From a checkpoint of a small transformer trained on Wikipedia: vocabulary 4096.
Each number is 500 + 25 x the weight over its row's rms, rounded and kept within 0 to 999. Layers, rows and columns count from 0. Numbers have three digits each. The size before them is the row's rms in percent of the matrix's.

# layer 9 MLP down, 384x1536, rms 0.179, rows 0-108, columns 640-767
099:531495513503482505473515469455548511502512475446519538469515499522495535509525537477538499486498516474489513492525478500501495484510487513498519533566515470516495492503533485471503477497535529474465511480468524516530557527532543489543505501481490538495513448480488502490485511512509465555514548519528480487494476504511560526492460500459485511504526521440508490503496481507519487478492
102:490523516542516506486514560532525475406472476523487434479503485491454507518514543461511500449500506500447514491523498455514516498501485499488549512483478488514463547527497513466535464500499520514531501540520499469460500508528513478445495565493477508470524482533475519552500441492489463508514437514477493503482482451496497520484501530480544491506513512508505484519502501484556469493506
100:517510515520491503465523454525467478512521500513480467515514522552453459539501518513521458464473542474524496516458538461493518460486507499519484488435485528509502459527472503484489476484528463481493518514478483504490526501480496502486493476490479454525509512505487508524565479538496517542488555509484547477519495504468517514512489517483494455481479496477471515494489515461512497469491
098:467484490485551491494509482486532497497494468514504546484460537470527466505527503483527551494519480533520480493484503535536531469504483472478518450493497492496529507516497487486504542491496468456500523493524493485515495474494496519478513488499496480507469449456513524475472495530515518491521537467508511457520506488509513525483496483448426544454522425527501482514495518488498469524503
100:529456501475480497495495500450482548495504543496492526492493464506519486454489471505542486483479514489473465471523489513506487480511481516534542500483505487514498492474497488466472514421485498463508518502526506478491509518493520475517504501523515478517506459481576453492537506491498507498499492483510474476470504514492525564487482515502478530531559500503460471489511528496496506515486
097:490518487485491513479487492517514475509511501508493518499481514512469488527499530505484483517499504506461496550499511493482512475509540474538501508489469455541496527464515527492537485508449515488448468512501547497545498457509541493535517568517464501523496490503552510501503526488528467517461546495494501514475500507478480523490508504515448473494468468513485515496482478500518464535495
100:497454521481515481486510486481494549501456507531495498514511507453531492498491539548531512475501482475533528492478523489513492515525485489501520487482474543502477502509484528530517518490498546497479525503520523529438536555511549539516518503522505515487529447452475429508472491505499478503508495497500526514475484461539474510442510531533508463475507468529500462508485505497519509498475
099:468479529506547521470511539459506493510501482484472454542500538416508494518537531466508506487506491513479499516493452478491460520489462501487500560552494487501493491518485473514487442467451537497451440522520520506530489522499527471489505465521483498467483466479500455498494477474518517498509492474460503508481510500509491531523495516504444478503532462463507486494519500486490487509502
099:527466496500476481450495486483454512483471507512502531526471478456476445498500476493487478465526483485538536499527456475499519488470492468475518508498478474506521511505484471498542487513461508469464536508540506525510528474524480497549532499467530476503529517478452472521486505516479495529480473500479487535491484525509509519497476465546492501522523528497472467455505442460495485498485
101:500520506508508486489481531483505491520483514456451452493522537466484517508524529507481504517532519485505486503496549472472478477490506499503521476498508508506507536483562506477482510526511497509504512505494477442499484513439500508517534463575484471472516463507501505551500500536499522499507515471476449514480517491520490452485499521473506475471483467482468514495495504509483475495501
103:494466514535485515552491496483532503546498512456511523526519477499473479544527542474472508508548523462472490467507503504477506478482499515486501524498518529535496517465492483464508501467508514502512487506495514520552531504476541540497503501513504495497531465541476519449506504511492474473486504501489495491473457507483531456502495465491472453472499547497515542513513497517524519497513
101:512488467460461486473474521497510473516526508491523513523467494513541512499483511511484518514474530527462494472530440494540520481489442485514461438540500527475519501508523535479483475516513504484525483471490529464443487486478446488498537498498441460477504485507522532488487533451450520475472459514497507478479495492498492470510495477483550523452472528502486468486433532489543516522485
101:521543490459482476492475511465493535453543511439467520508513505456495520526496517485533493520453523551530481494436514524527465475487555505498530515451510503482537467487488443456458500504568530488502532485470554467455481530547544471536465494518504495473490484522498468509471502556497484518480414481461511477504511464462529491495475506498486482509433514469492496506518472476466517500504
101:479501508461479510508470536471502504534458497497519512517521439493484510524488490515457496532535516448473458483504499539479502546448482522532516553546460515536483482512501485503485535482520486489512513544509547487503506465458513447468512509550498500452514465486479499481490495467498480462522468509513477469476501502448469498458480482461505484492488538478523502505493520514481545488496
097:501458495496475500505519489504491524491521470479519504469506541554485530522487487495518493498452517488494491523512491492552500491521498502514488475505458477438522461459499477451483500471498468483477544508478476527456471525503504450507494516498537467532483511476487482557503516515509516498523508540515478493481520523516507522483457452556478490499554521491452510509552497484504488532491
096:464495488534481491516506489521506513495478436452491491504458512491516506514476505493472513487516482471513504504488484435496508543460483469456518527498487503490518511528511520481512521514523496472485456540510489475544473510474534480535524531513513511499434483488493528530481504477491494474550508494488485501499496547534495482490481483525502528505486534519513528524514464489479552500468
101:509475484483476519508455492539507541473488467530529528511512485538500469503535481524542500513505497466508502518466554494518499485517487512508492533480481474533508551491520509514506488494497511449525483487521533464476544548503454519505515547481506472521556498478486483511481496509508501506469475508497499507537550487522565483503458504529488489531488464486532492507499508472484512494498
094:441487518493547523549473490486477491471500494497550537504491481534502500498494493518531520508490515497497518491527517528521525492497454563486508516528470487493460511494469487507542473510475553491507454483473538517497497533476488480514470528480478476464457527499509510492439495444499489497523530516522506495501477515481517484482491556522482519476515524508525528532516463480497476495555
099:517471489531431509498519537520541432545505504511489492528484466515539547505503469507520505533504540536513488502470479534497516506503463508564467483535491450490524528513494456479484486509531531486478514499503543434468497456503486511477527548502478518516486464506515530499472535478524490483516500539507501480520478459516471455499497524497523494483463521440523479475494448516524487523527
101:468489521469489466510492470544536471474505491489493488508504467561499461497477558534490525526522518485492476504512494530451494472463496526483512516522535502508498516521540527501465520554483524458503544496493530495510520476521493459531472486497485494473515516460536526486556447498507523506438514515486506485532461492508486457491494491551450523489472480484499516500463482524486496499484
107:542477498470490512564482520448543492496485505519530534513519483512499484499490499443505505510506523498514489474508503459550507475481559483497481477493465471485482470577489504503529461477513516463464511486502435484523505502551496524500497494517447462545489472523508483516478511510495488442495506509516477519484524482485493465502493498450518500532500492503493493475481477497514504467488
095:491462516550493491497492534496440495532503490479494489487490492508526512509503483480495487504492531508516482488497535497520480469529506473494464479498473470504482506474502468475482473521468556501509508527550492475493500508495492496479477494511480475558561516485492496521510494503481477477512533473468494521495472545486515546514496482464485503483500486499512531495515504520489477517499
098:515524491515482515502503516507508513490507493497500485553531501491540497493495490530536507546555494514504479499456478516509514508493498499492478505492527500504504507542494507514488504510523483489453504474489477534492497496501569509521488510528536480522494507498446462485501496491498492510482505500507491486497529533469473464486466484497507498498476488495528459524487497529486507501481
098:578464531503445498517498518491508522499424486490502523551473512537533503512479502505517508528455462482484519493493540499521462477524505518456473479487513528476498552490507497501528512526519503510468506520497541516536512497536493484483482537484515520516544481441514463521521494495510482533446489511486466475515486500489538482515518503499498422527480538496499523504523452494496482512465
100:503454478509460480532484520483494499471460525521528516521479464484529510508517471473498540524488495462529455516482496474504491499509527501486482482497548487490522535523502488512501509481537464475511478471526491559534456487483469509492536497486498537468491514466495445504505487482517501484516471515526515479481499536475497476528478460462519462520491492537529485475495519494474486517487
102:468470512522504524493511510515521489494502501482538524516473505510535482497491544498525502475481527514466525498472516456488467536487485507464522506532528475515515520481470497528520536510485480518473492522502542495529492506512476511505501492502481510483497481476465513459475492532506560492470471510487488475519503507458522490491510494442464485501488527534545502466508482508478575521485
102:538517464533512510506488479479461542519507515498504476466514526459460492467518499478469465520509462530465466489487505497492487470480456460487492516491522471479498470481460485497471474518517520503490524492536487502506503483463501488520517515507508468524537541470506550493493507478505463493521451499537529471507495498543500462473533466530506511535527520518498533489522489488476483531520
094:491500493517503480523515471498484518425516545463532499485495506497523571541512501539516510514529517460532486476491526484493492463511481507537500520516504464528459479483505552505528525452517487474510505509545474479483513484509505494525494544533538472510527494507499456515472518515488486527462465483530494497470549497526507459523520501491489469468473514526500525461451478518461490547478
095:503449470483488527464476530477488498453520502524496529493533491474478554494530542471474496507494462505481482487461507521550525488474517494499496468510504472524536486513456557486535479486517462467490527483493527496499482478467476541502455506534475539500470497449509459457498497529486521516485495488508455482477526456491474473493530512507476505513508502505494491518491502536512497510486
099:495485505471533500488502497483504480527480499527530546522498474479445482511501535522478503504527478529523492500521516468527506542503507554518490494488442459527542496499476544458513497517480473483549476537505525476469518554468527577477497508478536508499467517530439488508483475547479487504514502507480468542480511480530498519490490534489488508538471518536452499521555456470510568484501
099:498544491501504472498506505566465478475487560551482501475518508457472511486515480458511468416511508490490541505499529491535498465499492529508509504490502536505507457513502495489534517505524454488524506473513458507531466517494440523509465498527513524490498518498532515519497467490521490510489500509446480452533485539481485460491504506514521526484516505484553506486499501498466509467514
101:494504552490467489480529452491473513519485515534514481500484489543464507511508516531478514492494520505497486485498490485484475513491483501510475492514466470492488508483509517498527511549507484526502490512504524481519465483486498510479522504459537488494532503467468482535482531465487485520496497446483539499477515498495521479523505511541504550520487521511533517502497451527559535513519
098:473462522474544505487492463552504471493536474487507502495504473488474496513512515473517503486493493490509474487530475514490491501528482509508529504553476502516536511484520485503452496533477503449450496487502528465479483503499463506485555441469489533519462521513482483473498475505498494489473469439511507486507511503463500491525494500514503499473495539496494485508438534540541540463518
102:499474498503452494491507493532548426526532505527448517448493475508466514514488494486497483500484456548472511489472489464521481500512516484502475514513472497490496518512483479487484498512536492523533537473484522508417518472526489528507494516495500480482495522494484489494531509504466463481542509503471507528501499529568482539505522503520521483477486475549548508506498458501482533503467
105:523516525490490511539499469528492493528486507564515494460487457510450510529462474502467506482510489453485510514501481526507478462496495502561506507534473543503502524462491514517504473476494477489492503534529515497491530526496489496515495470474542501515525512501499464496509494513466527493469526546556489533472462534503531530500543497452508524523497493533550544522492498492492510478532
101:555499511556478532478492471478471521493462454482511504470483500479507461524490490560504488499498478489498526536516492550489482506519503531477505522510521426516516493534485495426472468504496551496505518528498508451490512481518507495532518495534562534481471522469498486494522521476480522536502494508507501523510510475544517505479482508493512503515482521502494487465521495516502487475553
096:498528589509485481500485500498522530527454522502448520497504523497492468503516473510516535451480511525504527512501521469516514464521518471513493528509512537545477470526495501486546508486478499497543447479499537506516535526516520528530468480517466503488494441511495483495522502484502514483493480504487524483488485509488520512494480508492477501510536504524453499458506487537497443472460
101:465491471475546482504486468507513511458487483471515471506506442515518488503538505525531496519503489458503487477522454530540475491485440479471441499432513537503488510498494510480478470554522514529441474491490444483468556487483518541453487479490548464468483487482507521507485546543552486429531504487549486486510524452504517483508439508520506518508526489464487475504493491504484467509453
099:467539470493510520521495523510447531495471508479457560537468507479524485507506556513502548515497469487542515478501489503467480504509490537467525499500519522494477501466485500504477530524476560536504487500473506493533512513500543459482530516508505481497486506450475512493446488498521502475496516527479499486504520510498501423476480486519521493471465497486489506515486468511486463496526
096:461514519494512503555523478500541515468504537510490484480479533514528494515492513473472457495505487536514494536517495499514428484487510515514503476462473498488489505504508505485508504521472495500469479547511482524505501488485479503488503481469530524505508473508520491488492507542495535504492478532484498487480493483487553464456528495426503506488515472525501491472515535504468519492471
100:499537492536517535502505510540481540478520500454504447467516492536556492500555555556483490490509475486486475498473513416505537469508468470497516480476520514528470448503507523473472514457513509493552487500483509505506482464467481508486557524493500482482530467499499536544505511531495512498481479547514502500517477505490459497486509491485491457450462491497508533531483473518528505519521
098:554480489520496500531467493521516476491476511514514463460477548457471519537462478465493504481532479485493527507512515519498493543477529510539536509460489497469558519505539446518538486534478537484501502481560519490526480471530479471475550496517482511538522513508513480528482477534528477490480513541517473483503509498514505505500513491495476491503471479507476513505518498508476496502521
101:497513503533515494555482492510496543508532465480487500492479518526481454506473470461520490523455473488484498506519529524512496530480534473469459534496509487464481516505448503521494492521499464520469486472512472473534482479482485544508539460535517530482467449515460539516501536403486527461535513485507514466501510454529502460476478517543530515493485468529535512489497523488525482478524
103:491515458521449482536503468518556499530502514494508477475531483449471487515458471509530528505492494495499541522446500513505506489517450529485480504505488542492527486480467585518495510464465491451558502505476506507513498480492478483481482520501487513503496483506484503520511469527439464505495507520498495523494467499500507524492534516518465458486495467496503497504464529474459512501478
099:487484467509519499520519507498519488496500470497512478469501484516523499514528477504480465495482491534491487486521448479525472471525446506475528523467471504443496467451503475513528485489474475492499466536517481496466478514489538561494453490512531483481479492456521510500487550487519508474467454481480503504496496516475477504530507532530493515500523475500482509531535500480484513484519
098:486491524492521509485484516518489510499516540473508490491545536459504554499540540528512458495503504542500506485546536507482497512481533470489499494509507501472510476495501420532537445504534511473519494489481493507517472479448536496493526522534508497557528451551519473538479506498494500517443524510532502498496508509545514480492506508467498524466526513490498492447517482474520486495532
103:490496470518564497518501513503487535508466453529483501454497550532543483487473517518541505494532481505516477505533488500474507497526470490511532494433463526516487465508477497488500489496500498469509497499497504494534482508495520474524470502497461479522481554478447534485490500496462463513503463514513517501516480460470468519492521496489497488515519537532538504462496466461520509479544
099:480518512501475498477478458495510525546502476530514534468493504507445509488453495486488506523503498515449520494476466492522535510493501474488474475455523499503512509514508493457501530479490487506442511521499519527544512506477526511535476489520513504522524468512488471494506491463495458500485534493463497520454529520515481487491508487502469456559464449487463511572496514475484446520478
102:512546512530499517537470494485500515502469540544522492487527504501488501484493498496465498480498507507493488503481455522469521486500478448494500503537536520467545516548446507512522488507469499472462520487493540462544501513492485509551498488468497481527500476521524492474498488495490486492475518483515487492480494453492510490501483514449506538510474508506535487478471532515512514468521
098:483497483520477456509473499519515492505543470464508512503505496487506483499525534481513511466529492554536513493503456438465469513493504487447452491485530489531550489474543501476522491485493511462497502476506493505502512529467519532503468470493508469517483508488514480478521477517502490484495464451486565480456484500513522478527506492501502460506551492505477473532514508506490477475491
098:505510527487498509470481466511531502462538510472535519487502530466521496496523431488487506491482494528508496473488452527487536533477505548495531537495492473502495508540458514507506496499498515526527511520489526451518505493488534492504502498509526558462483498498473477473510499520501500489511532510551476464554510483514501485532516505493487470454461511504497520525468473492509487560493
098:503463465508459500509535526451509497522522496476523474475484499500503551532484504481539471521503543498488494510471517494519512493502501456450508491519515512499501486513497515508477518485510530515545528477519450512536478496504500502441501485511522472507468525546514491507489526492519504520476525488513485492559478474485507514523500497532447472493508455484515499492501469478488481520508
100:490488498517464453467523537518505499479486503499518528484487548503463493484480487486555498503510471502520500470506492492451519469475483454455522477466525483488467494512535523508488487532517467463478467501491495496469483482521487562492478550458533501533489513470489514513518472543516504474491524488485495486450489460488501501501470508521517544468496496469505491473456480522536472527528
099:468496543461492494536526526436533509485520511493487472477539473513506459478518513512434468488491504496485505471479520544546513551505466519469454498472508483477465507486512465521519470468522511506500509491448465496505563514488481495488516478468528510528535519498504485487503544499517526506515508478550513482476509456487557474511465526520506465502482461505494442495499501495544497526510
098:514512472496506516527499478503510495503500500491498508543498467503473531482459519537483513552520497559477467502506502544494519512501522504507463511511486505485494453488506469507505477485525455497515531529520450517463529531490494536486485510523481459512514498499529501503535535459485515484471555532508512494442494504475493507456476505486450529496551481503509511510482492490487477474502
099:477498493497519486470549504474485545524505514487509520470478469486479489489483502507485538507493473481537460553508500482477477450503473482506490483498471514497491491531456563494466481510520523559510506482481503483493519466455489468491471487546546484509494502527525505505541508510507501460481470532522492496512512471483476479458450501497483532523488507475467468516486478455499484506469
104:505499507486508530514494490491497520487544497490527468513528492535517503493514512511502504546529427521516495488525512487418470528503462509473513459514519453494511517519517498535520469455504454522504558480497479443459466505487435464504548501511543490495476470552459456531518488480426508558496469502507521489535544472496551544483457508476495513499514532500522542493488479499519527506458
100:545532469463499492531518508460523468459515491479479486460516541478517544456515506516486516527470493529511481491526486495546493474500547495509504498467522476472516540476512487505499466476490455532524517494470506486476510515466494503476482490503509485485481515555492522498488499488540493507514541512497489479503505519475500495509557493474498506538504533470503512506513503494502431502528
097:503545447522441482533502506469476517501501535493521500501500514484481511493522481499545520542456499514476477497522485500503495514506468476502505521528524528507459494475515450457501534496574508564485483517493434519492491561472543479509538450481511503493490528482528503506454499484495479459486463504484499482519498523550526504551523492515483471543506504503499470458505480486514421513474
098:485539501563507518509488526443494506513556517533499481519513508553532527536496508542491502485492481508499473482504530486488479487482513546493487454476550503491503491442487489486495481502453505504482513492498479459464499526466525504494493521497512484507465472493513466503521468489483513484465488462444483502495454441518485459516461499522532499481459468535490493485503480463547522506503
103:531486497495498503469512546459504491493513530460526478510502491552449525499483525517517482512524496559500484517457444467481523508499491545469522482546499499467478534474484494512520487495490471480471494505485546510491509504497510513506466505499567490521486495474523530482463495472515539485465497487537466510525506501507469512531518497502518460486474499465531508494501525505499547518488
096:480498518493464508504481524494487493522497542520481475442506522475498483475477500499474496462485547495497509473456522513544487458545490493472496485532521531492496449504462502530509518520490493470535470510459541507543520468520544502534521487521444508485534516499475499472485508486503497483487446505474528538488515542469503494468497469459527525480466539505496505502512496478472520525516
100:474521496487514480504477490482465533527532483559488497520506526536467510516515533453504529515501501536518486517457444509505487511499480546502534481512459542490499463522461480486481473511481492528514506537520521497545500510524468496478514522500489502496511489519493497511554518545458499487527499526504479481488442513510537497487525509475535499529504525514459482484505516510460520486480
095:516528494492502560495503520461539491559518495491484514507464532489498504523500487492465479546470520549504506551505493549501537543515504513455493513461470481495483481510482493479450466522495494517469500492507539534507482515514557456524518502521502479506519484522506517522489516513490491469500484493490523512483498533480513523501535521507496523508515504500452454484512491534505500485582
098:493507499462503468444481564513483431522499500556523487495489496484537500478474550500518467462497510524459531526509487514470479489487528542553523514490497494507453528491512542512481520520456458494476529494494498490485497476516499523563496518507519503497488473522503506525445507492497519491488471492469530481502503536509513531502505491536492517497489467456485519500499541498503481485436
096:526518486483489480528460476513480534515503517510495485525534482477472493517526484510483486523480515440482516541564491508511485502512469488506466501514473473495499507528525486490505459501483470525486518484494524480552491530462493509475443509517514514519508523510485483502537496456483482495460475471491524481491496544475483517495506502538473517532521525519541496502514491533507489526457
103:496486497453503491465515476485465475502489534509513474518465500528498464487502502474488479466476488489510523521481478478512489491528455478551500424458486527500502496512496464486477528467498492506452514462481490510468469497505462457458520490491492506554492520530491474503481554512477491502471481531490554516480534477486479465461498497493459472545491489472475537501500524462494506459516
103:433477486521538507513530496540495513524451509484535509499481500520472485466492511516492489462509526498496494493499506461455495476510517540513493487528480497482462448502490491475506520485473504508471545485500482503511521503510479458460502485513502497499534477469479491507521479527518495501503500520491524487477500501468476494500457524500515534503478523520475516514516499457486500494514
099:515482473502510534491495483501534535442502479477512477523455474487475475509511538505510505500494499523518479497525533528491441471479553505496509527488457471523478531463522477547505468478486487500497495524509554536508543469495511490510503490488475544505505539497497499540530516499524504513499498484553497491450497497464524492474499514505489493551499511520504483508479509523466529459484
098:517497503489453481530505488525542507550536547471535519474440501475515509485480503497534501509534475517483482529529509491518498479532479494516482456510469495542496478520485542487503504448520505479476503498523482478487464524518527505495494491461506459526477504499529540481456499535467479505512507496493515506502506469510472494526448517501492530521512488535479516479492514478524510497483
099:489517476480471500527513520508501491507527462505445506443480509514505499503502488484490499528498493528511465493451483537481510497505508522487511539494542503510492490506480522453512502520538552513473492465518485537486495512507490484542477506506516507516433478500549511504502451497507453522501534501488513501482512486473491522526501489499532513463505502504471523495489485465477503537516
100:488512487537494477503465474508498481500460534461516499481499466497495524484486500477495521548528486500510485475460520514467542507470527494556523487503512526515502508510470490505533510505515483457507472506485532405535488516500484463491500498518516486493483518492472509496492501502490514496514497473504474489481533550472487491472538499537500476498486472470464497470478522500520530499510
104:493483447520532489525471480482472510440481478480510462461490482486519544488427519483480466499496523471544481480467512523509509486485488500523501502447499492474488495541484503533449484470495490474452524493515504461516481488510474510524499489477476507487520485499493499485486466501484478507530513499478509496487527479490516490509538525528520529518501534494472500467512515541501488507536
102:476441490469475510491509544503486490495503523517515495517490514469550445495473501517519480507495545484496537476475519523538490528491515495482494505479522489489530463457504498550482456531541469477493502494476490460436540440534554497466530492455533483508491554487550508516492538485508509491470535515495489507503511504518501496556508487520528468513532506501482484510521484527500507553483
100:505515482528452528448514562454504499509477512487483515488499549505440511504493516502477493503532501526504551511432490471488496485516485498476505518467502516469571506496465474500497498505514520454522469503534508479530523531478480507529520501508495492507507523531493489474530513460477529533464464473507511506514462494483471530490568502543521491527538478477561487499483497478485496495492
097:572518460528504471492481496536500486493540493540483500437512473505548486529519464493484501544455467530468502478502483505461482517511509492508499525441510515502457490463516503507529501516468533497490507503503528504537506478502449505498498538550467475476527545488522520522508498515500506500447496584526480485488510510464477535543520505499519550476444509504469552529507492540489518483492
101:480543497511556497474509503544497477469509458512485489486502510499472522486482522514438506498469501499505515505463498511518507496518486458502513474476485507502454498502533493517478469487534437486471535514497474487483480512515477447479495474530527466506457527429468495417474522498499510494495508504468506512515509486498507484494534505490509454524469494469480504541499484506524461508475
101:524497488545466517512478455497531467521484484481549470520530515504488516506502443540520524459509519490514492478488533463456533516508471479516491484531514514467531508510487514519533541446536518521443533469467492551513501502531541496478519496505485508499502496496517489527492475461482465491511509466480511511471459486518508532498458488523475467481526483525525479455501506493478454532485
101:479487509515535465507478454500504502513526499527528465518493479468504521491486485480481484510534483483531501483462485504512474502488497507504525485471464492523480480505495512464482497523515493488507500480487485547512528487492473512439506450467509443483513477523533539518504494474483531523523513523468480478470507496490476474471496481494453501499488518517501483482545501547515516502440
106:485512514484505506448471482474497529517476477497519542463528489506492451525506455477466497540501521488503488503507514473471470529480516488497487541470507512463492527503499518501427557493524487432490493509510508461521492499473558479533528484475526515480500471514498492528479508495479520488549442461529504485516492519494485504494494505519467522493464526489513539512441483474519493528539
102:537498462514482503485486479496459536474492519503494501470494538516446491498480468485480495490494464518504509501480481511539476522481497480507464503480472533500505471492505462498519526475528484495485454501511482456496521479490481480466484500466508481505486479524507469535532507527503525483481518500500455493511500467499506497544512483526472491465505517489507493497513515486512512511479
102:512493507498515467483499539476509421548518499501535516489529441512466511537523518526525484495483491470487529517504490476510444484505481520520446493481524509517487506488483449501503514483510475495471542513469466549449489485512496497464478511508483494516521473433466518479493523479457485493556523507519500494520508527473477462497496476497502467519483492501541498542472449475505486531527
100:512501495518496489558543499513510499475484491510498545458467471528494531530499520515543485495530530469512481515470506481534481512515481522498539514491481499509514544534484482443467481542491513476474489506484548527525497503554511492492535537519495463503468487535496488461509486490514529508556549514504521495526501499533505507504527484482496534485460468481512534472478496503467489497503
096:519463454511533484516495527508517505483500536516533500496448542498511567499474497490520518494516493473520472436532503486461497507518419458497472489537501479510487512489517492500507519542470488527489472494491473464504513517489481504467499564500479504536544497517491479540490516492472510480453492525500502502485514463494527495482513478517518507491531464507430508518480462499490485486535
102:492482508489480442488509517520516507493505484493506489483495493449519451472532499500514450484482488505485532491457500503485538532505529508477522493483514516511489478538533553533466522504538477538492497493485501466524498496523455457490492504470483488479501507516483488526511507551537494514536524521519496489513470543495482496518491478506487524504486476507483509504471463486486483447453
100:489485470539473521565519527548448508521487483492542509487504485449477487457539458508445525516481446525525568496525506519476488488512475506465517511481456452523483521495544461527464527500500453513450492489493473478466523494480459508476491483509520523483468481548464524525491495474483500520569515520474505502510510503499498474510472488489516516518452567531443462529539543499483511517487
097:547501528523456511486486512482539533499554505486498433462485489531508513475518464543516497491476471500474501489499502489499534482483499502516526492548535522499528478465509506479542467516488525544529514503519479512473545465467487485525445518507493495525462506440495464495445510480469479515503517485514487510479525514486499544507502507482508483504504494509438472477469477465454497511491
096:517468530506488516537514501515493487491459498513517522502483507504457540487461494508516480440476522510544464511496516495518469486502534479475529493528507506532475530513504495500504534473534511500519510473547501506471489497526493543509475535481456477476447468467533539489511463483510497489553508527485506538477489549491534510493448490496501482509479530492502470517507499469470519477512
098:521520526518494500490476511508438497494505489445503496518506483520493480521507498498526500452473447503452524464513469513509495525495489491494509526458498519496471466529455547472512486514487516516445512489500480507490518512522484488462471512488503490474526523514487499506507487554495519522526493498506509469518522480496505521500472498500493518472537464487483498508488489480502472485507
102:535528474468544478497479434471489544518459503474551479516482530519529505475557545498531537505521538543491535477523476478530554519475457548475534530572531461513504490518583476543523549500496498506458548548488487490529481500502517486542496533481460528511528483502509530450521517493450491539493535495507498483520488499496496514478548506502494441495535495479458474476500493501495557473476
103:490494486535529515514476482515501512488514456477465519529489475491527499476479503461491506516518500486508517462467465516482477514506493511514487503508491502467542517534512495508534551499483497533502554497504510480481509478528508487519425471521533496476528516547507518537498507496481504481510511483491503477522509550477488495529527502501514480521456516498488515502499496471502473484473
102:494508498475487511492507496498478527455502503537494486501476516512514548521522514503479473465534450484502486504484519569484564547521507469475452525496510509447530493469529522510471507522540522501540528480498506459508538500558520488472503453503502488518486489510479457501456498528501502515488484462471490484446477499495500490478496482495475502537472492490525507510495494479506500507528
097:452493521496491489478484516488521495531496487510543507492490532519545509488498512534477525475494444485491494495547483499523532510471496501505513483544532481468496503486520527485475491500512477497506467540485487489477499530499502512490511523504532549520501518461484463528514518475500480494516521501486534526459485523494506531510483509443534476495557501486471484549490474514524536508487
104:476497469529524506484501464526533502497466518541540468502519471490508487506457518525509509461476506527458512519507481512519461500510491517516511523523491460488472447484476458485523488521479519536483510504478535498497482485489501473489497536500510512518535498493540489529498480499482545526473508499508547540487482514505468513478580501532501553516506535504498529541499462510543499498516
097:549555460516448497476522462516468512517505519452505527504525513525499528513514476475498510500522536525495484521481499537556506479510507520477520488496478466503484518511504549478464517518498526542472477512484504515532491489505505423497529489474533500495519549470505493478503518494499465516493515491455494496482512499524473505518533497505514487469481493513495526478500482508515503501500
097:525530531511476485487493527481520523500501512437463459491477467516480529479469508447472467483510462470490468486476511501522507428501529471532487487448494559463498544464482475494469527463501470491509467515558496533526505487466534493491542531512511447544507496525517544503473444461531506501475502537507511454474475491449443513493503521511503504482475476480502533485520551492469507495482
099:510504515483478504526497477518496486513535503556471509520444510509496490475513497483488510478485483467518521473482480538529492527503450491509496489563472510449486533477486557501474517518513460496468476481466508532528529495466457464516475532513498512520472455491513492535502488504492498518516507506530484506514500462462489459512507491472563448472517518502452462515498554503508494461481
103:484473496470491512473493477508502516534496501453484488517481520526552515492455467492529524494504527487547468479504501485529471489502524534527506493552482486512526489478520534450475533480497515498494505509511489511474476499466507538487459486490535477528560569494511479480485482523512450521537462488523502492495497508496509516505469464503486486478483486510492505497529504455506491503492
102:458511448513484482499498459481513522494481508497489471511497474501461475483532495560497523482536490484514465532485495467442502502511494498547504492540512445506528503511530482515528458500491488549488471457492460526506509501476479471508490491478478488502507494514479508538472530506496479495457469507503510495456494446479483515495505508505470482470469460495435486509500530520463530494518
099:470475490499466505534465509532502511531528506464502488513486508492482503512499511482472473473479472486486493552474489500519484472504509562494517510510494489460490512529533504497513482437442540479491506512496513506508492486467554527553489520516476504481485511479526523478529503514486519475493516460492505503504500519507504505483524482538486484471498504532465482476457505467478479496467
098:503549472495550488526490498469498485507518484520497545484516451500514479472489529453478522493477535503491520484531510478506490482489531552451505493476460432486463506549508503510519524492538510504480534485495504487491483510535463519491518521496481507456493490514495507514509513491512507522492479542507507496496504523448485475461516510500526509491513506514497495504475528470517460511495
099:531480499502522488478514543478451471480504502469522469557474479504488505491500504471529531474512494473470530482531452484493468484514500483468535511500462510489486479568452443531491470523502486516514483523508491526511521505550524489506502464540470518521492494534480465488485514507492519482492530498528505486502511515508486492513496515504476501523476463478488521480529496507517488478525
101:497488494518533495523511498517493515523499491452527460502511504570494500507506493519475508541509461504466481552468488468502464511520516500492452497514482501522480505481518468531538473543478497488532494514470566464490489510490533481507485570517507475524483514510522487491555507499505565493451492448508515501555467503452499515494485478545532468505519488508528519477496484483516509514536
098:497485455489501508504503486511511537500494525535561491560513474457493502470499508504487497500495459530495511515518500464535505484508491470469513484530558472467451463510494547504511532502491514500476486523509492506487497489511481469440466496469456491526479521503489521525551496506515487502470510504499491460468457503494476450481503482511491487510501492525523499520500504483524480474503
102:494498447473504483533513509514461513522465515534531526545516473468530498511485512465505505523451527476527503497538465473487496521495485447496496442515505465490510505549506528487546515462547485518471520465493541448499533525452516509509506472494500489506496546472446512521489487528495501534524480488496535516527495510530518505483561520501475480482525472513514453516504481488503501467459
101:489483518445542481500470502471509493488511505521495495514491504521518527470542496449531454504473497495486519495491502491498502501484491471495529483537510476465505498503452470477524515477478508472533485509512500543540500517472511542477496524495491541511437519512514502481479539531486527484510503504517448504482482498542503477474551483524494530494505513475516484531470444525489503509506
098:504495528484453477494487499474514461530452533484490476475508507517526511472488515486501501528500493458479464493508535509516508544475488500457498510525510511524510550505500471476539486510504439490493498518504470490501524534480505489530481487529502514471487484479477493497481514494505492470470446498490499461500521499506506525485512484481469508498525521490503530477457545472489470497513
098:480521561524450472515517523542498516515485528424485495511484482533461498543502502511506507522501494504524503511544487536511487513523518477506516543522521464523456522540480487448450521503509484543499487482514498524530473463500480514485501512507489505523477494510474513512482509479536472485494478538494497540531510527509507493513539488516506490493541517480487485534429526507509481505498
099:518532488519516501531493513499500540486491494495494461489461510527526489537510474478533502544488483442451493531453496493498457460495549548478499545474498527508483497482494484535484451461511539527444519500474480486498495402511550553474513515485478477487496526515510499497482534513481458495470509507449481486533498506502496470488510505481518486476520510534496500492517485507488459483469